{
  "n_layer": 14,
  "d_model": 128,
  "n_head": 2,
  "n_kv_head": 2,
  "head_dim": 64,
  "d_mlp": 320,
  "vocab_size": 8192,
  "activation": "swiglu",
  "norm": "rmsnorm",
  "norm_place": "pre",
  "norm_eps": 1e-06,
  "positions": "rope",
  "rope_base": 10000.0,
  "rope_fraction": 1.0,
  "qk_norm": false,
  "attn_scale": 0.125,
  "bias": "none",
  "tie_embeddings": false,
  "parallel_block": false,
  "init": "uniform",
  "init_std_qkv": 0.0692,
  "init_std_o": 0.0,
  "init_std_up": 0.0692,
  "init_std_down": 0.0,
  "optimizer": "soap_variant",
  "lr": 0.00516,
  "beta1": 0.95,
  "beta2": 0.99,
  "weight_decay": 0.037,
  "lr_head": 0.00792,
  "grad_clip": 1.0,
  "warmup_steps": 200,
  "schedule": "wsd",
  "decay_fraction": 0.894,
  "decay_shape": "linear",
  "final_lr_fraction": 0.05,
  "batch_tokens": [8192, 16384, 24576],
  "seq_len": 512,
  "doc_mask": true,
  "train_tokens": 90830000,
  "steps": 6064,
  "dataset": "wikipedia_en"
}
Each number is 500 + 25 x the weight over its row's rms, rounded and kept within 0 to 999. Layers, rows and columns count from 0. Numbers have three digits each. The size before them is the row's rms in percent of the matrix's.

# layer 6 MLP gate, 320x128, rms 0.274, rows 214-319, columns 64-127
097:480533499491514495543472447539528501509501523503506508486478511510480558475492502480483554495512519484516476494505499532539490491480512501522514489515478513467459486482482461502472538508479527
090:474518510525544542557526536522513473522529554501493493459514496511587536503511532493497516505455510503462522521531516499526515487473512493490521510557504520497477473513506522531486483473525496
105:464473529473480538532497445501515518499516506489541494487465491502507455499523526512511483495525485479491501498485497490489494470459550483514507527507513552473497519495509465530529475452508546
103:466572486517483501520504486544481505527485520523511496509465472493510484542510473497515543492479496501513503539561519523500509486478529475521538509416502547456513496485514523486506492477499519
106:482489462511511480504430476502460484471479492499493466532533510526518507474484470448522524497506520494430464500497489483480539479494464541476517433484503476502503479472468536518514489510488500
107:489473477504528493515516486512511481510475481492477523543488524525466491489526490477523496487501487510515439480484529474516507512482502491498488506514517459514480473520544476458513487506522490
098:472472471512483506537525466503494510510492498475521541502522557494526459511509514486482459485521522504506482496528491498508466475507517534462527519508508526521434485501469445501509515524504523
103:465497535524494528507512508535493469469516523476545517472461473490497512508532494510488474415439489521489486512530477506469464475524520484521489446469498480515537518506466513493502513460533512
104:478486501531508562548499451480510482465458490490538524475526525484539475473501507461506500507514476506517460541508498471469516521498513461499488514490484501522506462506492474516489476492518526
100:449526493510514491471482539441472482510495481502518509520475500484461505464521484492495483487500483477490514483468522469509457509469473514512471513505534513478495498505483497544500509480495489
096:484499513468468484516510488488559480512493494521518481516472509535435495506522486536523487474522523486472473494492496480499495501601497546475516525484462523519500526508513470502462481506499484
089:536569526504501484475538514531507502474502507497476479510485501483493498473492469504497505506532517507500513506480490512509535550496469520490485481502538481506481519526525483496440508523486514
098:539502502454510489515476519472463514528490490506485530477484471522517516483484503460495470515534507505528468422463498471507515493495487494487488541477479481462504508510478497532499507532516473
095:509490501488434475535502481509497550489512502546497520480484471468469495506482510524513511508550511561508505506537544504505476505465528528507532537455499507509477506497488454516507462471511455
104:502482479464497462506520478524486497523465461498465542506476515457460505545457433494491522462459527551511463485495524508503499486499530516504505489522513490478498497539483486546515486500497478
100:484478488499498498532513531520477495479498503525517490527495479511501456539454507528506446475513535474504498470467500508473519490550488498500467484512538457498513503493505499490542457519465546
098:540473508493523543465552498471464514477460509464535516464547487509543521528486500467501511503498504519494505548439491510539532500501516507529478493509500498508480516457526495498478510516484536
101:510510505518521510488533514536478500500469505466491515499494473509483487520511514471495521541493514502503500502473504507506504503502474483520516488491459512486495473508499491492553495492461487
096:490481505474493475515455508487505505521523515486488513483503485484518494497462484522450515511501510466444460468484479534485534522514535476484516510497500510479549520490507494543495477501517497
109:492496500520491527553481503525493495463513517489501542533519465506501494504456504496516484467516480508438475519524482485512494481493513512556537503509461513525507467494510557494510484507509477
088:547485520490486558470488498490489487495484455527509471539547521513507497510494499512472485524543447519498461490469476502519459514493544524463499555499455514499470500491538491506462479514517518
112:512523495488494509457434519513515474510489443462513493507511490500502477513502499524481533488468530501483461547515521477505506479542496486454506486555462495472495479532462491494471485508482525
094:495465512442525553500520515507533511520560516472492554475509508504522483464509506515503492508472486515512424481476486539504517497488469515489488526505471519511478489553502502522510512526510512
097:484474508513536520491523519442497515541478489520504503499528520518525499489481499536526467497469535524458503465472453463494504481496532511528516543496477535493512506480501505477526500515499526
102:458475527464507501479498494514490470474497546463491532531479501482498455510513470541459506473535536522506516495512504538523521446528536477493477518483491474498475453534463482499504525517500464
097:508490524410519453475467492469474511475477492498521495506516529539509546524538519474520523460531516492495495496503505497478551523494481500550501546500540510540542498519516530490496495498512485
093:540511486463524502531468522504496492470505523513512452506540513529476501440521471476485489505502508464488474528542469490459471498495549475480525460449498553476492489491476468524528503536509511
108:481514465503533473467469512469466514495491512432476469471480490519500520482491491489522533454488512466517498491515521497504533529491520486496461510492508503478504511539517477488506474467487517
092:462502516479517493513527471497502477525502484515491527465460488487488491503499531514513527464466474472481495484488499523518507455498517474486513521495548493464465497537514522518523495457463478
115:513503481453512506497481491495468525498485469460502502569473517527506539532534479500474538506476501510523478500473491520512502478495526509485521489569509467473462462472496567500473483539520489
096:515547526513494484499506494467511445497516480467551499468480550503461496484491494482477508462491524481491462524485532517493477502486559512527489462459492521539514494511539518477423520493492514
093:466522504464527470491497462525488548502465512525512513519518503482518490494480500469502525490425524488503492538488468501526490484532511529533468457556510501493508487466499470460507532520511506
099:526521515508476489490465513527502520512501462464492544479498494553486506463495515545474497454451460521459508481480437496498517519488498455507518469491492473486481536494516465463503503518492475
114:489493479479535501470489514518509494523482521468461539505483503493464475523512526470521550482493499488512448447474549511485496448521473529480506488496489521525554529468572489513485486550507494
102:470466480474526496535509485474479498536513549474449556487464534531538513509531510514557502458549499514461494519486510515447465483456504510492533515509540508521523490496458523468499473481541501
102:509504475468482508472530493455478448539483474477503551493513552495534483466525515493496539542536479539473526498489508494518480515491506505474538512507508463494523463502471522515540500529479500
106:503473479474543488487514545504524522523515474491510482500462538537477461464542508504546530484538483503515487484481494491502519512460516536548527477525493504493510505531525496509530462502490549
100:488428494533477491526540501466492478486526493511498484490539517473462484500529540511504504439472486508519469474504485493488494507502487500489533566485468505479550503521472515477523512546549520
110:490470471519456537519523510469459484476525482514494546518480529488517478490520481502492479486516520507437495467515518519498515481495500504507531509516554498526510496485512464477499473490474513
093:526485538503523513508474493471467482506481492486456473481504511540481524500519508503497524525578513530511486483501530526519511514567471485504516512500494523498501514522494475514515469522512491
081:485501519529523538526518523498527458492459540484504467501464520525493520484500549471518459485530469501486516504486507503497519515487467475531504523519550539500505497510483537517513458519526517
093:442492490523541533506488467462536496522499513483464545512524511492541490480481470481511514482496513490491460528526501527536529533452499503468523505480433508468507474517485540497522464501474488
101:495497473516482525509488506481491446486498508530499509508476483467482488545482546478510499506519522533508505493484531463483546522511461455478499529482486486512476502514490501476476514448505497
111:500492545505466518526497471492500489510483483504476492470532477502502470502492526487519534490539483473492508484495534534500506504456561477546515531510558484554494512507507512525503441533523537
097:501486448517479502502476503531469476516456544472498489521445520507475534471508487512548525518451501509482509518507488504484513476512461454484503459542473462487497506495465542470524456457484485
097:538521545476494530526529504553494482537530513519513540493517497511500506486484543487497514519488529482479493501508538514512514467481490520525489500515521489550516500512484471544480489481509533
115:509507492497473491505488476498480507505470489500501537516469474539417510491531476502459437492530495492498450540514563500482512531476524464525537544482482513489500511513508489448502488461519551
082:490558483480485529474480506511518495521448535489500482495460504508498542542521534501482509488519498488537520496507474481485426478489508490512517476525500501516445494497518503473531506496519482
100:510506508522493492457540487534499511505483504441542521437485454491505509501543515521484497487516507478508533542532517497465545538484546477440497517517523476441499525477518511485516508494509531
093:452548513496507500515494493506483513467474511468520481494521476497497521504518450461497495518531508532516506493488509505437509453502474509448510486520495523497512549494501489503510523488510493
111:508492497497449523520500487480469501518480484484488516484468483514465478514484525539492512504483503492522471459460480558518481494503488466474505526496480497457522449487503497542485554490492465
099:546506536487488498446495490515486492475479494525489475496519466490466492560477478488507474498511495509528521476538502517481533484463502475481538516499493507493535516513461473484458479535550462
097:474445501485481506500529494508502490517498524566481484484545513503549481488525504533526501454493450453510509525417479499490499508488493521511476524474535534483500478501474487476427496498505474
099:539477518472525486468455497495537507531506500437493481503460497504469489471462487518496489528453484504539492456475510522515468505500482496548452519524491508495516488511493477501529522548510469
103:496480512544539511495497461537526540482487487478530489455521509520501485446501505490513500474491496506471475506473486498525531471486512461461457523561503538493498491538520487535511495501535489
095:495512532533510473424468515512552451475522522498530459493517489460540496504525521493544520496509507477523493491545544493478500488484510509460475475490515468481481496521456496524468453530492505
094:505459500468479501513515499495478488476482528465498483454533463493476550475504502503484511519509494493539477488490521532532501540429486535541511472501489482536450510530483536464540482510539546
098:533536513507503533502517513491546554490507499501485530472518514540502434483510522467497446529490496512536505512502488525506495455496505503482511551446499504555507482479526497534546508531516492
093:472519521560501489556469492512462498511452517469494472517431469518507483494554514534502461446526495460548495494530496513497496500517514484500520438489483506487502507519525502455506489491553522
093:522497481508479478489527472567485515458510476506484497525548516481475516485497459467530499530535552486487468482478498500494509518545436475482514480502549494490501467461460532466512474504462533
100:482461506531487478447480480513489452484517457504474475513485485467488509539489490517532506523502494491522524414492487504471489530487517483480531517505497530474465521536473460500443483527539513
091:521517487510505481526489476494537543432537537523457498510509530497550502455530525455472531455520525491443479512490513508475544476503476498523558496491489449484478495500502516488505514505486493
094:484486528517491533480433528503516504493488487545495493490489497448559503497498520504537523511533523495499476513455495512497503536515489506509518507470508526496531485538540480527477502501494537
111:506526518532519546488486510506491489498494521452501510518501500517512469531519514505509529439481473521491499522505514487510508509559482497504487485456464486479483465507424529457515526522471514
085:537481506516464488534477522520514482506558540467519510495505482479478445504500494535471524481563486486515438496499455459511521472494518528502514521511520497517520469505490516469494531492457527
096:467500482515518507522508540520512475454550523506512460520540473501522491488505500498538507514486480497504455522478497520526493496496503522531545471509503558482456466513504478488513541477503493
116:495489479520506552500515469519515494509547517467472556511518490462534513503511460539532500501444454489498510503501476527519478499480492504531493498474531476515532515479499536529485510480498511
111:507490509537506495501531487536524503507461531497525553471503465535495511505468483494437476509477548515457485477507525473539473520521435518511502492489518550494501497556504521517472507448481519
100:498439501470542487501477509516527490493515495482494551477543487527510489482499529493513498486477513542521485514497481494469502512527499486524518532539474493510534519511541468565521535499469444
101:492529485479473486486502432490504478516510507465473537499506540492469489534529496476517502461441515488493476492501524489448423455508504471483463499500508473519554492492482521504487518504508490
098:526450471480494535523465465516532491509489518533464499498486526480517491500514549518516511489494518539483513491440500418517466508477471446499480503512526503475524467532479492501485509508486510
090:485539500491483499470480511539517493525515513492456527485504523484481466515494494499513546526505506480550523469492521552536499509515528499536498521518487529546521534501502496494528506549543524
096:525502488511512498469510515515473472519528432529493530481492514479517498514504500535519545528483504533502529523482505493489509453483562479494465517514558467481485491506524492541497486509553465
100:503503463484500504507493495512502525499527551499469485530458532475500484488494499521519496443518504509496422519500475531499510493495490513547530497463483565520517493545509479483483468495472511
108:492474524501498500486519493542490478487513501466502529491491494488502491463505468519487484482463492476477476487497533479512474472492504502487469460498466526457494441482489509474470542554517484
101:466493505462515522482463503487471479509488467494531488486470516487511495521518508507501484479487534564557490486512482499480452443512444502514575519528519494501491501514500493500482473505517463
123:539511513540471517482502486532528490505514531486497496526482462450489496501480539534476502487440508499516510497510492499489480484521546493541440525480492462513541476539490513474499526521469539
102:504540490513519511539493466486499499529463540496510512498482515471494470557434510484501513455478496561519476528491541541493515490486489450525511501484491510501511464537520459512486529519508486
101:482487440495534441520522511492506506507484496487505497514499514517484535484518467511505500507502493530481521486476499488550544534485519499531507514505514509494474457493492441499480507514522502
117:488499510506510527477482522492518542512509475500479556518485509456529462513524515495474530548464527491496463497455499486481478567465505532476471530528508487495556491500507524491510508511482453
102:522525559495507491511524523513529519484540549501506484542473490492455458493505513502509489472527489479509483488556504500507479511549500540525465481492480476493503429511500494480469518476482536
094:489499537483499546461497466494499521482489497536439487498507484489473494501475490487526511490554484537496513459498458500513486511438511513500488489521531531506525491512486502543486493513525529
100:535440517514498509515513496480486517546452515474512536496544499486469503524502483481516466446501459477512477481492515537489478522522507535495549500466499537513465539478524483494544450479539476
109:498467521507549493510495514510478473494513532506490480520492539520479510469520510460571508463538488475491451494489520461440493487509521496484507496477477495547481487492504485495497508525501511
095:530497485524491453525468472548536502488483488516493500498564542482530530507517467420506506534495548509494464462472515518483525488492438485488471477487504506458481521482490508519506517503480490
097:504483508514524550479493461511534519508502506518506499537504518472485478514477505501439522485486470535493523526524459531515505469488504478552491529478476510485516485474471504517516519495473547
109:524485477467486489533499493559461496506477497480486542502463511493484529506542538526515498455511478489552470487528448514555511493538529514484495528548497482544469535514460492504466532494491495
106:486491571475445444479536451491448501487549504498426523498466489507515507503509522499504489489509490493508484504499494508505472515490510533508493529505518453505493513527486495513464468527551524
092:526490533493520491502457504498545464503479513470528532485497465491510448488493551520479520465543495548511489504498499490468516470466492472458501533494494466500507423536493509542509500494505489
110:485512542518470482510471519469528486526490485536499513473467468469553508471511478486504477509477550507512530518499500455490508544476506454542497528500515520503512498493507504485482474475504509
094:488478473477480478480483505504546478506515513519503465518486507453502553490488464477529421492497500541486505463509464489457493504512516496492494507458496498554482504447486490514472513510509469
093:487491499516497504492505497506459551494503464540534510488489494484501512511525504501501518518446531493473474510450497521512487546530512473471479488528466481504498473544524481486500516471504459
122:497496486506458529535484519548490478470479512457487447515525533489495497508512534507545512448519503525443457486487487487481509469528530484486522462504468491490499508482469532509494508469436526
082:513505454485491520460505517503482457461536498508479425505519495459487504540517496514541506452470487509493436507520501497452502526483513490492481499537553502508503478523533500513518529462497481
096:479524502440481486505488503472474479489536499502546478523479515496477492493492524513533500526506507475502492484489520493486517510522531508539525482512469496498531505499508461520486526461508492
103:506509511478531520489454494493501520517469498519495514486516527527482459489520578517507490502510449538501477435509523521515527493484466512517541473487543506495551483488493480517518510497486446
089:502511479492495451490493518507437452495472524490477502547484453520562519484548462458496499494520525493479530506528506499475530502479491479468538517483532487507504480472495483477493479482483481
101:505504470497502509511502517496475490497508466544479512468492518497459531486540495520468506491481482501507515491489487558498471493507549507492519469493477514497497495484398531493506486495492490
112:485523508486507471485500481481458519499502485492508500489501563485503482489485492512464505478484543478488503492484537511525487521496533494511499492528491472564492495538486544503508497518472486
105:538512473523499464465473508524521504476493526509461518528477519455477494514501490509522478479452506512521461505501476548483489490537495532507485518474478529490506534496513504559500535481484522
097:547542497453480513542488486507525524496499522506484523525504538528507519540546487468482483465543535536525502515508492506495514538478502499505491518526506468547419523519530499471505517494524456
093:520486509496503462531485564520485492507496478509566534503501469496499504458474504501478520508507542518493498533504492524477504489488509502468499459485506518495463502563523519552507494510510545
097:494525500484495509511501522512493503475511502505470495478497517499486449523528481514515487507528507514524545509523450489483489513478548501526511485504495469511488445501514512512517476548476479
096:481510473461533507517489540515489496471514468461473504532518535512492466505503521510541475495517502476499493490518501451502491419478481455464503470457492509523487491478538485511493471505509500
098:465488474469486478508491501475519504509512505449526525467472514470515488484544528483490476492508527488484487521438550513543459511491502520506453502489464521498496467508500494490516508532454471
090:506474501517469530479495512511486448462482490506504535542479513504526539473514526517475472530476505456483510510534501532473496475534512505515464476527514514506477522519516468463464524517493502